{
  "n_layer": 8,
  "d_model": 256,
  "n_head": 2,
  "n_kv_head": 1,
  "head_dim": 128,
  "d_mlp": 1024,
  "vocab_size": 8192,
  "activation": "squared_relu",
  "norm": "rmsnorm",
  "norm_place": "mix",
  "norm_eps": 1e-06,
  "positions": "rope",
  "rope_base": 866.0,
  "rope_fraction": 0.5,
  "qk_norm": true,
  "attn_scale": 0.0963,
  "bias": "none",
  "tie_embeddings": false,
  "parallel_block": false,
  "extras": ["local attention windows", "gated attention", "value residuals", "capped logits"],
  "init": "normal",
  "init_std_qkv": 0.0274,
  "init_std_o": 0.00686,
  "init_std_up": 0.0274,
  "init_std_down": 0.00343,
  "optimizer": "cautious_adamw",
  "lr": 0.000654,
  "beta1": 0.9,
  "beta2": 0.95,
  "weight_decay": 0.64,
  "lr_head": 0.0103,
  "grad_clip": 1.0,
  "warmup_steps": 535,
  "schedule": "wsd",
  "decay_fraction": 0.937,
  "decay_shape": "linear",
  "final_lr_fraction": 0.0,
  "batch_tokens": [32768, 65536, 98304],
  "seq_len": 768,
  "doc_mask": true,
  "train_tokens": 342300000,
  "steps": 5466,
  "dataset": "wikipedia_en"
}
Each number is 500 + 40 x the weight over its row's rms, rounded and kept within 0 to 999. Layers, rows and columns count from 0. Numbers have three digits each. The size before them is the row's rms in percent of the matrix's.

# down: layer 5 MLP down (transposed), 1024x256, rms 0.0204, rows 286-385, columns 64-127
# up: layer 5 MLP up, 1024x256, rms 0.0262, rows 287-386, columns 64-127
down286 108:444514431513569491529492451481519454472482521508498542528538486487438471478518456533524455463539496488493545513504465496555427578478566559456504505447504535492576349462533496581524516464488531
up287 100:468481469485463482472554486536492481476516467428593482510520534418521484521475479520574479463528486515539553413545503538495464523512569563497467538504471433517430544484505463433492513548469518
down287 100:544545445528478546490529497529507464541490505526475458521517415500514434511488507469479503551579504501533491458441574548485391544504544424515558528551544514501486491492536478452516491438548511
up288 099:462466534427481503516530556448448449504477441559497499561442511463508447538530536519512498433457532569501514512565487524517555474479479533463541495529568423489452495454441518523551574501559500
down288 104:528577476493527577498447513535446429403509474443491545505545510518480500476556462536493528410517507501525509532442511519500585498563512504465530478422461530477488516552527574519501479506412539
up289 093:455456485479380530553595529502545505453496566512466529528495538459534455487525500481517476501510494511491544541518459554556505424514508492480507497502490577497440419442509455499477431482462504
down289 087:501501520536563490542418528518475482524504496535477463470486441542481539492483518493463541575518538454446451521497518418459498449507451460520596502497546515514477462473538489449558486607489455
up290 100:464532492505459484559534550451556495473444406484560565520508477482451538494539456510438513477506501436584547474498473497466443481493476508560506504458493452499539546515554449496540590510491417
down290 099:526481495478409508442518473547445479484542502544483510428486550436508447492491543525533454449493473578549552455475474488548490584495466529492565515595498494501516458529493552474527442473448453
up291 105:524466538445495538483485504506513534485493469521522462496510435471455552550470538508570496493506535479531445381586469438561519518505473561506499440550498554491525487540506440507463458469525434
down291 103:553511490492448461551465467492487461487548528523478495526396457548500457552444434435527590499500535450496513510555495478477493543486518463581572577474510480510552503531491497504538577533492526
up292 099:524367519473512511418518526462472484446486508452432380493457479464506509493522522517524528469464633469474437500455504458465515475522536495471465522493489483472469530521484493527516505547462485
down292 096:402544425484479511482526507513546540504494419585531493546523488555488540472519519508487495477569440505507599485509488517495517461500453473566473480535491486472524461529487466506540480501485497
up293 106:477462514482446504574521443523470521494503462489532450588555435479502516559540545501524548464432543524475535436503484543492484511461575475543456473460461517513516476517582555512529516492505533
down293 107:578466533491441468485484457489522508557535498544468512486545466561514432540482486481399568538465469515523474484511522462479498507522512503487536564512565484545516514491521517527453461485506472
up294 100:563503551461481492472494514428578444496610481488503493458469513490551454505454497639488499464487568467484475517471475447458543564469533530448528572475477480531399530488510495454482539460556530
down294 106:417517526556521504545495457493499515503563472481507522529514472515521526438490458494490505592548467520432507487483595588452494539535458484502500482557496513497476499442600479500541459507512465
up295 111:449479594466460490506477465459441531492518497456517441530466499521413500467500504562569433543442502555553541521526473561472481484487542549500527452473555537561490539556559551482463551465525537
down295 120:525491445551414496569451514547508529485523582498453549430534519528422435452422490475429558472538452527453474457533594471546478517648445508506516521442481442465551477546480478504472429468425496
up296 101:465472537474527541505490512464487517497513531446536455477471427437544541487525515561564502474450609498495552489471475499533555476432528509456541506585484553429513472516490517544505571528567467
down296 100:585489592528516471489449518467535542505526519507500456463502465447448492456540488487426481486527449505454400532524571448481566544463513523504398497464477518484491494521498571536502453410501500
up297 093:583505521509505453474519460469518510552479536526519478545543469546419535545482491480490536518497483517452471531525491491439474483438474475513556346468472493497474497444531477470550583466483482
down297 091:471529504587495507535476492541537481508480463523462499439542443484555527521524516536549456471472484527497505522525582444525524543493471459505517520537517514507499491556427476564461472514490493
up298 101:460477502520510461493485603516508529482501449400494513483482529482527418521476500528474490447511543517497527490500495541509521568507500495578519503538439540526441436455502495522488454489439519
down298 105:500533560580517495488509466437536457533489445457522500532536515474549466488492524556505505534492537494529542504481551516494539459375497450552473487568472538529490570508512494537552497487479530
up299 103:481439480489532503565541511491545444520520525612537502520556522514555484441535480523546504511438462531538490453560548488560471480497564517520480480561476453518452502509540491521508509569499537
down299 097:480550533484551531537485511471452549498496487410456501476462525459413482507446528491499493534572539461451489509451515520543479475491486507437474499508435508504407503506512523535480489510437527
up300 095:502552504509472443468592483523463532547471575478521536478474495589410470462451488472499433562525543482442486501547449476498513488444472465514513519557493546456465483568543483581459468486481413
down300 097:591454471545558516483536516551495511523503510549509482490454440517535557462545456527504553504522482591509480524448523536531518472475485569493486498504486509530436495474469529484507527562409523
up301 102:584427576480460411522444495594552562447561518417487483472536493464521434477520481520541551456493494449450491457468558503519484436526547492441518530498425463483469511533534489394463529556490413
down301 104:489531518514496524470497516551472482600521511497537460550489466535469497530512556520500463493503477440546478540483523554494450508478456515533514477507502551501479475540562496474573516488439496
up302 099:582520499412483429541506512508421438493584486538465481473516589515532476440520454541492489452466531440512417451434499526492451451447484471409522444483486476477480498446473506469468503493516560
down302 104:464508458443452472451483583478570494472532515542546458487496487448464541590487476506516417541541481478517498548454511561558402561556527456546509557550545529520489471520511523544440505463533416
up303 097:501462540489475510507537492551534536547472522557406551467577520491495453508534464475497443517560503423489534514456476507546472437485559556507468444456526517452470488556589498446493422541488516
down303 101:516539431584443604506514537482522523547446505500579535483493592477503496499472599523505410471519572527456475472484513497496566589508524487541520518508584483503479558528479478492493466475528477
up304 104:491522494470508486519534563473504551493563427560490499528424508519504434498595573469449513469499478495546523450554437425448515521499527549467555594498439455487526521509511502500475483553575504
down304 096:484542464559533425524498530513530575417564537443438448476538542507530490477458555423444478519489558433426519533508466521485455440538595481407485545501551568524512544527513582528576521483448524
up305 091:469521486574531490533568515569487491531487527545512476488492516577523444476448575505513504465473551519450474443556520452451511498501482476485551417565513535368503529475483439537440518531483506
down305 094:481546507450472537532506536469514459537504479515487482518554492444506514533545502521543547537591527435489528535465446514492496494522542484445515512483479397504499537466519453508500442468551512
up306 096:483566505491504482495545582496488569526520456392527537465528510490445510516494483554485476476539517526480547505467528518480566530512525424556482517474503503538458490467508442440506540456496505
down306 102:440446525505524445494486511411572498511500456433511555516599550501534444518475524538511446535459505498537565534443550515512508561395521548572480461510484490504444480494514524519517506523463440
up307 101:562443474586460482503512507551504511474474405450458500460482534579488451571448527529459542511421561478501494476485455524559534489477473555521437508489538543480497504513503516474510556441450566
down307 096:461519522477436499481565472494511507407429493505448568506549548483483520484523561475538533524507549545573458497488464461515500554545481466448438536544541484495546464531477469497540515483561441
up308 098:513501537454545512505535489519493515488550501429586476565407480577534512486533535517487471452465466515530463497548525591488511596476437503542511546516470459547482528483529539469487442444488480
down308 100:553468495477475543458489470494555507590557455437494519454511531465551473500493406511582493512513531502565495497458502544465435515542502517441494447472530433468526553488491518474558516462547514
up309 107:474523492533463511528547522441479491503517474582539553544480450506479475531496494510449481586475469457502497519480499552517507467435518478581552529543541537474488470536525416525571572527555536
down309 118:541571447552494488581523436547473492499553536451540607447582508506467457553451418443526550489486411541528474550504438467455446466466505537415453544481465465454530524481490533515425425432453511
up310 095:536455484458538495456500548470538498512451397427492483445465524542498533500442499545546568481532487588505397505505470548498466545474475485544525511511520436516497508488463462437472466505536526
down310 092:509569420478481545560518455452553495499514483502494491428419479472552515435482468543500434458501510474454417474485482483501432467548528475596500492453480536560480494544432452477458458492580552
up311 111:435528469551468442569466528389448506561486540529571495451505540538530468488466472500472490478458451558519461511504493518489581522432531486500498532463508477435441554475481526453484578516513390
down311 114:476444512433453505491418523504611511533519532517449525463529480538470544569459501445525471520554533422528499525493582489443517474383503506519414480465513521543421529518561423486464519496455425
up312 103:518520480460476486507531501577556520496494565565528522550500461508532540514422511553505520503580473459473454464482520550427477485489500540554566578452466556529465505572492479519531545528484486
down312 104:526561508550509498440516507417503484541514456486480416523522508451514498444479462472507474487396572480545532542455541466512531478522497489408503485539569483445417494434478464456560450563536518
up313 101:517581467559523508462498493487509554486517486434480475465478548492495477462491467481499548522467533516585536511555456522453497542407563541520475455466460495507423536551581489502519530505489517
down313 104:569522545487454576486452431522514546553502485506581444513556540496510548526519537469489480446535398451434507517486543446427522540464456478491587519520515537485494486492482578445489472501589513
up314 097:506505522436533447522490522537453489483575523544488432449564488532412539583558491499473540488577487544449559500552473526449532501445488519573521499484563473471459539484480464460489506546538526
down314 093:494511530556450474578545496517597579527467463532474586547516530449555504446456523553505490509467483455624474548537450494440450505534522552501545488546490555506514506479470462504486449534511552
up315 105:503491610458447549528484518465485455506556516502484491520487484537428498475532566498518478440452538556569452466501511481497443520463503576476468476487491506466522511469415435477589507493534521
down315 112:556572445551427506423514506535479526475503485525502483540449527527426425513525535521474535532547510495465555497523556508474518462567450482473519558441487557489526443525477518491507484464509434
up316 093:546538433447523509465547521506473429451560543374414494532486511508507465518524567509526513490490514439498578509556494489431479521532479559532471551536480488474480543473450410440560527546543467
down316 096:407619470498409446497418508461449562475538512449497515499487472499510482468489521555457560492453497535455632510522487426475543520539531520464569539492482487503455469585569508522510487534493507
up317 113:555477535465494469460509486500471498460518429574548543521500470522504516437433478542468457514521574533589470441481505471527534506485550490507411514504474500507477485541422464557433432437484432
down317 108:551525496521475486492419489487518454569524504510506442491501560500539490465524468507465479521440510411597511497505462425547535531436640504506496481449504567480564506468473509479532434419499518
up318 107:511532474530459456559447426517483563483443453535475525551463476546537555436472559552431495567495503497521482422495490520486491455376500610515459527489492558525524472482524479464516512406465560
down318 107:482542477485529456567481551483477506476582528489458519472440446405488506431541456447490532491489505449548587597514491506500478542432435453469529535498477467396528510488467523413478458513536483
up319 101:503481516489536411580476523476497543471547552525528522531492480502571463451453456504542533497546532430478505530530537517500434447417516498543556515509499545476498468430445535548437546494475459
down319 107:531505474555557558459429502514538514501509564551474473536509480552520456533484501533483464520540554532536497500510498514506429515452537509512507555565497587590491572481434509538475500474468425
up320 109:553491646493480497486529463500475474493531463515561474476473482465497535539422452554504490472439516529504572521479573534504484492468514509566465471474530521432523531602483556530520489486466434
down320 113:508508410528432469529510464501444564503485432536493519522515443358494473611509490534505412492494427586554445501525453466465493470445508541476503478502481518470525586444501581509479486551497454
up321 099:482490490452537469511479490516452491517503509444523518490491472526465462519443525504499519513452497445563566494502414509537609483518563487517455521509536525510423537436497531557542505494494499
down321 100:481476443446446536620517482457533405466479515458538458526483475498507436479494536508533562510505494531441521528511531512552520468488503557434533505525452552493535508517510541560548490511542470
up322 100:460525529510470462470511584588455562536427420489477509490494458499485486491563485496538502578489507534513440515508508541474452443490473478498495486487482483535498480508520454446444502515526486
down322 097:453503507548530600454412550543539432521520509528469532571414462519511445516435460571470562463535505543468559502461479483492561489487537526530510504465548439500459584506507437499520564562450535
up323 101:437425517437461551548541529512547536515533535536476515443488483513494463519491486513483549438462483502565513541440554525456554482518565533492513492469484523511448462450513517511496530536496505
down323 101:494506508531482493489552496484483455494521519499473454480521527445509527535461535541475453423485544509484578467395452479513514526499542474469504454492556473555517527542444588464503463488584467
up324 090:465516571523462499475514529537398426512559516502507429510571427543496488465464517483519532519488452536542519477541566590518537525464510491444439515492477556435414453495550538460516550449469486
down324 092:519451494507434524497565447501528523505435502518508535554490536494514449503486444480520507482518561446471426483469479501458497539509500492509495458468577503512551542469510441551484516616530504
up325 108:484453545467507521551467477446494522477539538524538447498553469502540535480552526486563465517497502560577487514450510525600533499423588589552538515514553481508518591586522507474460542500482477
down325 106:476465474552457556541490484503526443492483512546538428533538460488469470450485514494564498490497484463503497547579484446410519508532438372537539470459452511540524493530451476480487492509465557
up326 104:509484561544459518562485495469475540513494470501490473468512411527534509520529571503428479470533435515504470454453450501517547427446530540472457468532477499484472471571599436481449561566533516
down326 105:426521511503495467461495474495490471509561524495551527486624489522485485503540440509526461539543523531452529519484566491496512505472487465480546504496529506433534454471472575559510461553366485
up327 099:536478497534537551490527460489454546555481515449528468574440536501509537492509538481523466575540516531504494559448553521533536518449453486489427488465486471559435574507565530527559498511535516
down327 103:464527526572566539461502439508479505479490567570540560508476510558501559498489475503441510526517534490522498487547485518545462517405527562494509438585517534477499422520507553590528533503543501
up328 100:486476513514469486456500473509512508501478490450541413575521483512436460506485574520480523494466554416546539493535554527459478447530544487579457508512523515530502480524443539496599533500440541
down328 097:494527469461490484482425500476473523461446424558536492545511506426533551529534448483542500548461463482526486512453538492472502448466490523523555488532534532457478455482546485546459510453529492
up329 101:556520502478516486493479489538440442507483510477517502498442460537470483569552457509485487440517536537479589530442433518537551561513429474497430483447459488510510530493537508503517470484557522
down329 090:449544504580491454488454548482472435485496480449494462467478523460546515489527554519480500390498480490515561480455468482456483531551488474522531499439467488513492495513447498479414553506584530
up330 104:436476510444469492498534523499567460466586458493480496450508518513536509486510504528454467476538453407495576546529436446524466496521484474410479466502533477487457459531553520456527543484495448
down330 100:554522481608494498513420506543444481447477507477552505502492443463504472521542512505494539510479561567504500492527513526491520544518548533625474476470583561515500555482556549520497510513481552
up331 091:533511509498530487490558527525507486504534578499508509498478585471469537477423497506520448521569481409482526532434484500561486506413433471581491524507460490474504455438459397436523501456492468
down331 085:483593511514506472517420518516563508489549483479528532510486552492499482421521510476542503362440461505525503529513524567493554524576506565496519552487549482532468473571500487547440477551518532
up332 105:457559482400503459449420476535543527475632466557510509498475479498437499517524472471574510526480518544509546501553600497526530558433512493540453496511511479489528508459491488476519473467525429
down332 107:477491506530564555507481422559432486484537500523491531486593500514577473589545479498509456461475506515510534495488450562549539527468489494495463551570495489490465490516507448455505478583578554
up333 102:489504560496487491490517504555514523435502448591515528457490489485475500509442548561429415584467529451408512499514571440431431447467508524477471527505494533470477485464534470494517459509515543
down333 107:562497521486546532501525520540473535513514551530455583465465571427449499487403512505539545417563469463542513468466507508516485566509410516475453493500452514512507536469468459457475437479481425
up334 095:535520545503535561467506538434488488482524467499455505508443510542438455535544509563531582511456511479493445492510496411514513460508539537501434488494526543460538533552494534492422561462514449
down334 100:536554500542484544558462455499500530516497417524508486570491462463535508454566486491502495473499468535559536430458504527474419474531465467540505465552478490491483505498507522505526481556468425
up335 085:537537453474492464471476577492504469548534542492500513469518560551486510496467540497510548513486529438471522554553530505525540509511521530477516542617470477491459542508443464471455529508553562
down335 088:497452492528489527529460529549458503436541539546548451535500435453532500519521478509464457492465545488516546457436452456505520527525487434522546449500545484492548463419527502453493515480529532
up336 118:495489451498467436549499474508502480460470505497517456443492464495516468525436495589452541526487511452488496465422535565431448474509547488457521562547478535568483512445508505529528555471514475
down336 110:496548523485498444548603433544542514545443474492503489518526538523486461521490533448503492602512481504543459581539494496471547473547524520457463530486503581549477514550545537563509447489516495
up337 095:467458497586514510558418452489480491410460506480504452455508482455508500484509466438469509463532525472617521490519483505482489450422466522550510554548552550545433504464445436498419543499428474
down337 094:530532466472446552502477475539483436504438510519462565584442530475527462539482526535517441419522484479511437526540557506499542550483524511445486429439449494525545469526531543522495587503441600
up338 108:479537524538478512548533519494457550494458498536482475568479582497458434482471517551466489448480477456456383493516586594511539428499564457488552452514505478474485528493539512471466522503548473
down338 102:537499461506493496513466467534512510548489499522481542428485503448473545513464418525505471431532540521559504513555378544569439526426494535481483562522488586510554569493497463479555513438489501
up339 086:464491465548416446523443524494530473429594487515477505534518481582496490553483491596524534473490540526484510472439441548495506549503507462442425471426499506519551506506490434440471497478478475
down339 090:512536518469441483493495502567529527492538543459558477559501504483474498523493515483475486505469520552531546523570482472524533561434522438493521526498558503450488441509442495515430511507544522
up340 108:553420494548518470460506507554472475463495489544503486521549514499496506561527572519516527517426480486522494463566458514512543494438551456530521498545460535521567479486542460565476474550437470
down340 112:539548479469501549519531481498523509526493467486474499504510430505511535521505478490472456475511486503532463486436513512370514490493436494497571479526483531520564517513477463533452453520451466
up341 093:459479461500481480472457457503471513486504523481564449467457475544520464504551520504455431509471534507471461552502468469452445518483584474555534552509426485538541543481518477529546510493486469
down341 094:571630599458505580511503468502532480508467559462513554515537460508506497583520467479501530497511551531528530539478529539477421541552402489516486503528581487417496488498441510515542525544501543
up342 085:429476483521496491514524501514456519557526575490534557556567517495532527447485509480548436491494393546433581485467492494526482576446531567554541482533497429469405535464536523501477509492514471
down342 086:526507498481443500488440490499553514516561461460473433498424527530526448494551503568454533482438561475516500465537514475509535453545516378530472520481501593495499493540495494516499553509560503
up343 105:430426481584463494493478447513547435475524505508491515553465560463447480544498566458528556479432476402519569476553572508492478543455517473511494485501545509506562470456507531442495510490475544
down343 107:472531534544499538481444549503524478501503453582504467491475523498521483419529433484466522549413500524504531490515568484478486508457478402528575550610500482486457468471486455503559451473563499
up344 103:506467517466462482590504517515508515490489542410523499509537498553530512423458497501511479488483459507474457489527476463537488524485466579510494552470454501453537526504518536526460432437405443
down344 101:542445503547466461506539481473501519520583476495519436497475500514531506488515485444469424530576530491465414522488528484426481500483454442612534467483520482534436522476542517441539529430520446
up345 100:451529598501519448531505542523529459433504518501463550407587500496521409490474454467490474534462448529587509527406456507533454465480478479461455442504496458546505497474513525548479536468509514
down345 097:555491509468531521494504495474432563510535478483518474470521463496449534509522531511517475465396540459492529397531419381482537522469506450443506573497565515505523545516546446439478503519501472
up346 111:428517499484547449486510525542602561505559550448559524484520504533512462440480509505527527462475441455559564497572537576523490472511465516484530505536495526565482516449446519494518496472463582
down346 112:497457544523616560470496536487496397476533541529526475519527551500486450478519490482517557466471446431507572540413546449455522484440529468577486458587530477499463552456420485500498475472505525
up347 112:472517586436517449519542595485505465465545556456426542467528505479488447465484462495530561464420530510486577440508523532445501586480486509509472536532466620477508502493447440465497490391479553
down347 113:467547555498448496509440590483509479536523540436407517457560500512457506509475486444482512486425494537465541469532554494497473505570510536462457550504526520464531506498490489500523533470472438
up348 096:534552569477531453543541473522423476505488495372518511489515469471502499567492485511567515496507551506504537550555478443539496511503545565444520506567483505520479488522430445511487440509562557
down348 095:511497488453531461484509529533529524431525422501582484562458563409511543506571548534536548493520540441546484524450547495518504480512511423510522490487498489461480513504446495549507550503564515
up349 106:502550532524476534535505519414467522504534506519485483433458479504559537491460570552461478425540578521477495489526493530523499501452573543536448519571539503545446542507562470435457626456498415
down349 109:510492553501507528467498547511482456449502449484500551509574525459540469534396456527466480508535441457501521522497590505493457513517526505427557497500502512527443462455431501532526449532503502
up350 097:542454513452558543502424514586460523405481500507481497450544519494482503543519511515557531602491575528530481487499417459513528508499556494422536490411487487525508519416500509473540527462512516
down350 096:493496468449512487499540447497479507437506554471531425515538602569446464453489556556456505474513420459494543490576494485455555518552452531545499414437492515520442412421523500529525529543492493
up351 104:543545638416508463530476483528534498465509550565486522458495490503448466484522492560577474534512516483554506511526513482453449463415532462500479574512513452484456546483561528496584528387497481
down351 109:520469478558452502473497542537489435548549522492470493513483574480493543476484543444429483520492413519404516461510459498535464503547485508499581540515472559505589461474484476544495501549456509
up352 099:522539494486491529531469502470468453511473446507523421530490488512487424511486472496528514404474509521527504472440450480524480550484473546482545507493506446531435511528461539427524497481460536
down352 101:461436445562540468462501493537493546558469526528459524518486539512462550563557582448528525486580517513421503457504432496473450516545510478485448512454423484513585551464523533467439484465486503
up353 100:568470533513521507508534546509474441551447486550525499526452457494464493481478486545461506538515602448508505428550497470521458534487490586507531456527534515601532498477467430520515487440558472
down353 096:486488519512470471444456482494431511506530545464390536483546499582561525512535507517460492546521417537579463436536519492533537564613487531522575523488479471510439465513507521535560453512476556
up354 101:486565578452525401556469504537546500495483502518502512439537477485468378496522561454437503518534456496449510493551504544495501541458505549443511512524475488537529556478492530422518494492487490
down354 100:481543515410567542423517522440496500453549543495501566466497462482570528556518505497501527441431531452494560500445533466444591547474495486491526513563534549500560487579480429543479554491416489
up355 107:535487474502519467615459544509534400436492474537554552439505529531476518536469475505457491447465483472507452412498480498500512367526429487477420509509533516540455474438475479407437566530575466
down355 108:486511538537465460467468419550455549500558488545468516549491525473476510503522462486432445529485442502489507478535470509468479478564490470489533582595505459507409501515481540468467439483477536
up356 106:543516462463477481553514485443495499517498497545536540460507406513545487514553535518502525548459526528530519485452551519468537420404448528530564512506528554488484468515511518506437585571480445
down356 110:467573483468514483553502530549508446579476503509513397523503527446497555546494480485555436480509516507415446476446479534445453550411536463490519569576463495504511425561467478494433447502479475
up357 101:523495545431498575487516545475512474520498546574523459505489460497530484493542547554492519462481500494513505472490469508480459508464486528505499527535535518469452522496450441394550477512462424
down357 104:454576530542441529516457477522420564452509586549448521515437512418536478528559562538529520501418464526442554511527470550514511482479486485469540469460488419478502496517436525562469481515568507
up358 103:477536581465500446528525491474527496441585563534520495497507553467521494441435488539466493509505554500481523522510537507449444458492457534498465511455500539501477480510458498491504502447456405
down358 105:592575484520499516472517565557525463507503534432501471528516561530504488533424512503485435526486453423530492511527527515568532536522569473548539485539543504576517539491518453501466548517538545
up359 107:460550543461481489538519537528502526417495520488465557492488529440433451485462519549533476514487581443471488424388455530495478481505470477479517438466512557528425452438483413513490511530474536
down359 110:513472537485517467493417495494471468401510474469506516501485552556450543535544515567523482513544510481498495497506441514486431521562489536411567447491502449505469413554460459535453561529436475
up360 101:512512522457463497474519555567619538464550542565492464481574561510457488487451490503483496494435501476489526503496486529469473446511503529526463523448444473474459443455419480428487496518518470
down360 107:493475582614447514486488537577593541480475522510466463523498489477520510538515447510487511492497522468515562526547511479497520536556463508509421502502501459568493507461522490596404458553451513
up361 130:531500523511482417540506529434445515436504538431452497507551514476409433564562450571466518519421492578528477476528467519440468454505524563483428508483441525519507457491480530466516470483501487
down361 119:430482466564552510455497494492463506491434533443490413448538426573432407548542400542474527498481521511567503569568515488503477486489430545524538577459445436553561467550539500522442410519490559
up362 103:501537565452503513588564450502550407556521484592466530495572547526487476469459507529474488505551561392532463553515472551470491507447507505455524488399471499471469516529518432428509488512477461
down362 107:528505455533509386465539493505512521556563424464532502490425566489516580480524486497433476551537525571487458481507527498420532498501490491495455623517492455474455528423534386483486427522506593
up363 097:511544570518519498510501460477498515451544538541462521500547442481467495508437446525489485589486558434552511505520484581467501566537496480501530552518543462493460479519469555457482498511391522
down363 093:487482531496458516496497457554526470541469413438520472469436531498582523441463533469512534468514458468450510534458485451509487555566483474484481478497513571502527565484553523485469525510590515
up364 099:558407511461517520575434567506531458480455489426472456476552441594489454478537471524444499509497549472530474508537528513529478547530517488535393428434446511504501521523535518544435518460459533
down364 097:557509493501445451504474495529485586483593564508530435557487452455451492528487470488487518577501457484496474498540538428475533554585444476454547517452437574573476473445484489486510528534539501
up365 101:512445539450505447522508524586512532502489470521490467517508456558481427480549496482513444508498492518463434572471524532465531504497478541542464544469501503438498505503534482496532535570496490
down365 100:457578420501471485505446519536465479483480508495509460507502514479593536499539495493523500546484451494458503497468522510601488536476521533585512477484453549495465541489539553531473468490481518
up366 113:521482570472461479508490557528584466535511496436499453492462495482498405509494452559522494434569527482532432439556450570503498510485525521507511511491437507530452481563415466460431468490468533
down366 113:498487476523473451520469498485476448471468501428498507492521472470497474501492555528492454540502466511499456503515501453518454498356481559529506559466433522464503471483530469561494394482499519
up367 100:463511477533493537508453421491509496469480440543511505524502440458433506516462533538490516527536520468499463548486543464562497496491468527518468507485483492560480469524458443507440534472380496
down367 092:475531506531454522479494531457443454520536564504588474502537454443503494488516419470481520397408523480482494528459511525527553463524498489438482445465553467473478500504521477511506483496549522
up368 111:508508481491547447500578441493565485520491476525535483484533452487446479521450560556492496544490532472578478484500530477466485509430545541525418428555497514438421494453438460519473419430469374
down368 110:507530415550516432457516499526483527538481564555557509551556522518487549478467506501558447543575431471444566505536444468499535468452579448512494505481478494473568514466521456538547439525563541
up369 096:576442537477491517498551467541508511487514567497497415510434424493465467486565530508504495420478501481531548504419412438481495537505493509474456528503478539501566462526455484407530411561462487
down369 099:502439467450445493518497502552418531519534491533483505443522477518546498484458445472478506528502456533489455487538484543564463463403542537468405539463548537525436494454546485494473568513503447
up370 085:479496569449499476502520403474454471461461499561567441518458481446501503511437546473547476500551466534466503442481472481492494515447475452452558477528498583533453567416499464392473505470506478
down370 087:506479507499447506489494551500507525529502472506407530521543555521530444530557491554459540428482589490452465522509495546506523509484463536516499458491505458451539419542506563535528512524547531
up371 106:478469600433516479571566457462470494564482498470504508532575445509542498529521524527566510556517527482549466464490470477522483487496463427485492501407433483505429499532476524522522456472506468
down371 106:522520489501499455420483497475481427503533486588514444488507535454502455453461500410475442435436470523585481570517464442428456484455431462474450460468491497504487451458463539508491549543552431
up372 105:440489610467574474487480588454529483516473421497523444509470509466496486536520638497537531516435461557523448462448395533528529484485496521512555480564485460464437553553451532508503550504544498
down372 110:570489516580454489458500517513489485455465495524473531453434461421557522459465443457426514527522444506482525514454510465489476429485498475441415508545504510489519495555529486468484489544422420
up373 103:504535522496492486467487506482526467516474457525522519486480506483508522446534511568464542446517543498485510498498526515426456417475507513492466590478474533375519486526534514484520465492553459
down373 103:477562499482550567561562475493458549510415510500501455511575475502508447499532501417476489506493512479587430495517543476514434426454441425467549508485473460473550471496449523482505493511573455
up374 099:496509489442531420563476443475527468543506518527488594501545482538470407468497483507485533454428530530532543556549430572524533462488524525426472545511555465464546575474499550449497511499484521
down374 094:489531522471456591443509455472477481462530434538542485457563447502496585503485549454478484542553502458550488441488502492535497515484457480513478450459487568575437487504445441483443480484478436
up375 099:478508576459465512551433513566578524520583423542512410449441457574476488519493529473515438452474517545484532553496551544468472415485616539499483456528504533541522449496464545495492467499489543
down375 102:500471473554511573451477456482485536560525517489479521550523512550452553442505498501538479491530446537547543499540479589476526483453459552509480522503418637520532496482458475514524444481406549
up376 092:493508477444482504561430448414484455462539571503558482502511465540548481490532501555479545414436497539487531463586476507525499499516512483494536570504444445430431465574489501493471428538519491
down376 092:509582512588505530506510571476513455491471455505450500519523512387468482467492493470435520496532468518516523577477536472474465511556511465438471478500460510526531523469465500565497543524510471
up377 099:535502561494508520545545467474424501488495483531441454496465504458377563483486548462554408547446471536521566443441563509487531443510558478552548418483500515534526525504558550535505496524546503
down377 097:493437525558495482522543487491546536492448534513531480474521416535518488448463477475493525516490525457534503505504557521507559536429492504491547492532569496487543415449516501503498516476501525
up378 094:539545441528513411509578607452474568509496575509510466525563413524510510494443458461476488496435522451472498561501473499418459446480481516514517495490430479545463449475509533457518507423530545
down378 097:485504562542454549519474534574512543496569439570419526529528484532512548484562507547510513480515579469513530489506478417525497488566513499507497564513524436491497522509423489439466536503456537
up379 102:491539440462428446537560532550553533534515514450559501494485490513529484405506502476445522514533472562491431527480469503523548470506559526475470479505522460480478506507497547431503534522577466
down379 105:504485557541537580560485524483521538495472478498523448524500575512460459472552497520476469477439479560450484570513513511543540502500588526482586530435559508463509521462498536523575373527511518
up380 095:436455518486514491499477471459512510518536533551501517470478523513452494404427497507540470503471515475446484475507449497507495412441521466504492516505506523432497495506585460509564521482490474
down380 101:598519446468413477482532526501546475531492439513518506525527450558537448578531527474504550489533445510555471505447514549542552528567446580539522464505492442511522496523453552505487541552553532
up381 098:505465516403559543469479495512501483497536554481491427538445433537450526499501522489489525436499521492464615512520524513416535524524475455531535503498479493490534469505489553509483424551474464
down381 085:435480437615452467499547490425513544476472407484488516518494491484554541478487452513505479557486488486580452462506498488515450497528531532528464475526462526533506502504562449476498528438538463
up382 109:508569481454549524534515553532576547538514479494510441542520520496600529576464479454464435514448520467503526470485546529509509450450481487501447509431515489529584427526478499511477568523517486
down382 119:500479562538485526515408535531432540458544537467478538526547467478503481518455544534530563484521458528471457499517489520518542573517494494493519556518420504491445515530470473517490416467467490
up383 093:580510511516517462577508474505557439465456486492555490545457542544502436504466542547514561522540543481491475529448514464503490537521497624529541470528474582553524540421514482496491545509440509
down383 091:490549493471475507492556512435477525526531548480501518427538492531539527488508461388491470507524481547511478526546490496510566535596457470401500443484474433540468398474540500513499491520495498
up384 102:549466520460511518505497490487511498424496501538513421571504480467465550585503497450491491569473548562515521486511448501483530489470475525575530530432487491545542542444502534452548567519448535
down384 103:525451525489490532481495510500487489553585495559488477534523436486529455494430470497561441509442449459502538545478502518451465538418423476487479503531571505475519412530501439475526545490505551
up385 096:511513534465519528429488549488498437530560467475460482509545577554472446533454525502524473536475411436512522553497554498497501486499481481501501461480496512508489544479467573502543572481521517
down385 092:466506517488442489568499418514505548507526541546501478493514471550507486494540504495537516461440512500522463529500470444566455506536566571519493509467527465431428474556503486477489483490470555
up386 107:454430514489504469506496523587462431565483428500456493497467436525540505543466502495499465467550471496450495455437480538527501531486525554542520419581495489509444498557463478536538524538582478